{"head_dim": 64, "d_mlp": 1024, "norm_place": "pre", "positions": "learned", "tie_embeddings": true, "init_std_o": 0.00718, "lr_mult_qkv": 0.5, "beta2": 0.95, "decay_fraction": 0.576}
Each number is 500 + 40 x the weight over its row's rms, rounded and kept within 0 to 999. Layers, rows and columns count from 0. Numbers have three digits each. The size before them is the row's rms in percent of the matrix's.

# down: layer 4 MLP down (transposed), 1024x256, rms 0.116, rows 624-634, columns 128-255
# up: layer 4 MLP up, 1024x256, rms 0.112, rows 625-634, columns 128-255
down624 095:523530502488544472454495457516425570536493562493531547554473452582492488484516543495478496505530497503470558471397556475469462506476514430512525541494517489546501549431532544491494483524549510473485509487555470591484466502529483502469541493492513548501474502524498476525552486488490519571496524425439506606483497562459472500480552540563487419493467549510493541500525448519474458544493
up625 105:456516555573466493543465567433473493504532449487532481458497465526506431567440442509505492535469484449552585572523530504515496489553436452487541470500516573470456503524492523481504463441521451458570479505505481428539474473475425600485495505552543467530471504501484466502475478518466521480564495492444552460513450519474498522479533495509492447576430495534515474523569544489561442462511
down625 113:584521482501500538477498462503499534460520517502550483459386538427535527527525542485497498575422472498544511483505475468509483509566403524557503483534576556422506477572498559501489538530504480540543548517455504499491508544533478522434482539571496537562504477537530532519591481453467509535574510549421521480587535531435489441448418468509492468521452540518534487468567487424519585471499
up626 103:450524543505478489527503505536546426497451452468520486513491432493506528498588436427561477503515549404542440460503424511463493442583461516537593524501532443507564475563529475527458497485470468519442460366605526542543515528473506505478479590453494496515465498544547533536508483478479493474447507466473435564488543551529524563522416481482437384504550506490524482453503493480480502541570
down626 110:572485532548461496624529464495541516581511437502490504537515563508535546477536475457583496506521613470385493530521522480501484499514448457391458473438475537419517549608491471478482482495467498475468450493575479491507497535520605496492516537555528443482472567501492466522507473480478519512493510527504562546508463576464483507548490499586535524517459500515502528483555457549548465536451
up627 104:550507515556508448491466451562483591482505483522495472417493518519433454494427595462434422496518506527474514434458426527491434527554532525555507486470446485464507509476464448525510490593538456534513532513526516420461420441426493523483480524503536536444487509455564435430485499507521533442544535601546449511448454466450566504478551530486510472486487459479467541443527484523474501424534
down627 109:439507438494445479479523430552506523539495471479450564540528486502432486469462453548473443511531430507472430516517427425500534498528478502551519526498488497540471517527425483507521522448444491526518518471489477382396505497498482475543443499546495513463522491473475502510488500509442564515536567529451486423490526539418559436531482506485533511518558462491494521496519486521519490451468
up628 097:509547456476514478554576569436489481521472448543461566454519534518545468497551506475524418505469524540491507532448501433482416511486556484527471491501459487465517469509517545580492524529424500466513483533588529502471498449551563528596520490493480546555513526595491485416514458499533518498463398494510530499491466508496528418509492466485443503498474444491449392513453487470497558512539
down628 093:543507472530544456467558476433584463504509504536482439556541479518523546448498468509448485466537508451542507467505476539484538537525525454511460477441499489469563542544565455554514512472475522390485504568530581610528552458507528538498518554545540559494510599474502572470577550513529484461492539499481545492528511491522492487483464446456539484516534496548487548498560497496480467527553
up629 103:527421418533513490537544476455564517526479441467518546483546520450441545501469620523468591535419531471504579479507522490549469534493519510462445491497498441510563506425478574475491479525554535506461505503506516478519521436563506510502465484443521525585536448436472509505496554461442407501484421535452485525469519487468506531491496511493536494536571526519520487490600567481483498489500
down629 104:510460455552532502414463470475573464441469510532513602520535558475473527538429520477509557515527483517544553540449488479557483561461553534490493461515573455456544469531433538569516482482536469470568492505556530422546528528504473567561495528492541530465534499542460519508496615483499494471412467495451546452501442518540488505468479503552482513507409503549427501496530529512469513506542
up630 105:461520513511490461470501525569478531520437533523428505560509510484466477549520492524502532553520507566571534504537496482545460505491510560492466512485463429449485497504514520482438525545517484493473497473509516507564467520463534553533473562544522506504489431548501442460433516478555487518517561454484566429466451458479511482535556518526503470530446440508508528541520500499553515550502
down630 093:545432474485482494526484481534492499467584538488562520519410499422520443565516522511469499498478473507527390462532494511485547511414530468564435501505445497487537502534456472521561489518506480483436472491503453418502549528525556480487443477509509560516459539480509473533487402478459539543469541426551508473480550495521546500538495483495517448567447451533492476436539491492492496516538
up631 108:514432554479515461516500516608494514586446533515454472482528450488533591561572519491508477519478532459533506510435524430407519478495530490500478521513530525501393505493592498517490502538509521497486481481545538479469504497410511469527565492506427462510516429485567504539505480488480487500525447473513512476606538473416467499528475463514449467494476522429532430427558523415446427539557
down631 109:479445469473498447423523415548459434500494542543482448523434469491490513462527540511524455487547511459523510506508501486462560524508461463491514525430478478514471454500556475498438486544546508507499488508454546497464464507433517509446477521548529450586418444569507515565446444504430493554490479441445493484540527487399530495505464472573558507493533500497601519516490518509477423495540
up632 105:500455545507503503543564463486529501459463557486451486471537464465492534451518540501413492505446539544405466468494467513475453513498521523522514533589568502456480464522527476544478549513545497518448467558515410458483451499525491476484586471540532549460484581550506540505458543450446507470509566581515482537491511477567518511559493508486507519437516464520530534491532568460480421470514
down632 112:524469527525498561491499435433487516487510534521435529483501445467448487480499505526423521482537539484529538497528484484477429488519465482525553486444461539423539428549470481414564532477492451430483551541493469524553485539506500504571425484529463541452549451541529519535476499484562498472512501475484490598460502500491504609508507563530505473505482396594517512467460522498546478460516
up633 093:452475458495488513498493488524504501558501515471524458545563540583477509523473510505435502486547471584492505485529496456500528499465458476603539492552468491517509484511512468504508403520470500496516547507462467354526502403524461481520526559505477521465450524474511546456541501439503502483531444471434581473521510472488564424542423527548541488533490493421491476512521577509507499461531
down633 096:547501495524550435505476549547538482556488424459506488564482452500492474537493476566504481449374492515528552479473481515518497425495518494487557488479505482495534469548439518518494558498477539515507465510514496502499473473536518505564521536497530454523467470452435507518540446487521576531517620386438491494479559518575477555490485504512542578484467475505476384446507574509455557500469
up634 092:454506557477512422494508472560497457537426459471414576457502569501522509569464524480536482480467572478508481494487486535458464491512499562457479543493506533484562530504517530531540520505463501483504485510456545491544436472465495458499554531493523548498552573493422462409456505491517509491521473498536521467491461530505542586487502516481397531469503481470436501552456546592515486513452
down634 092:438506491503451529414364515479507532459487522518473474540450572487507465485479500460465558471462474519511486382506467456459492483462506504478509577570537522501490476526564423527545486486531542519489455499404545459536549523494502462471455453501507540495541499539464524475554530532429530513582536514511503471521429477479540515489504544487463554490498527488470534566445535519492492519522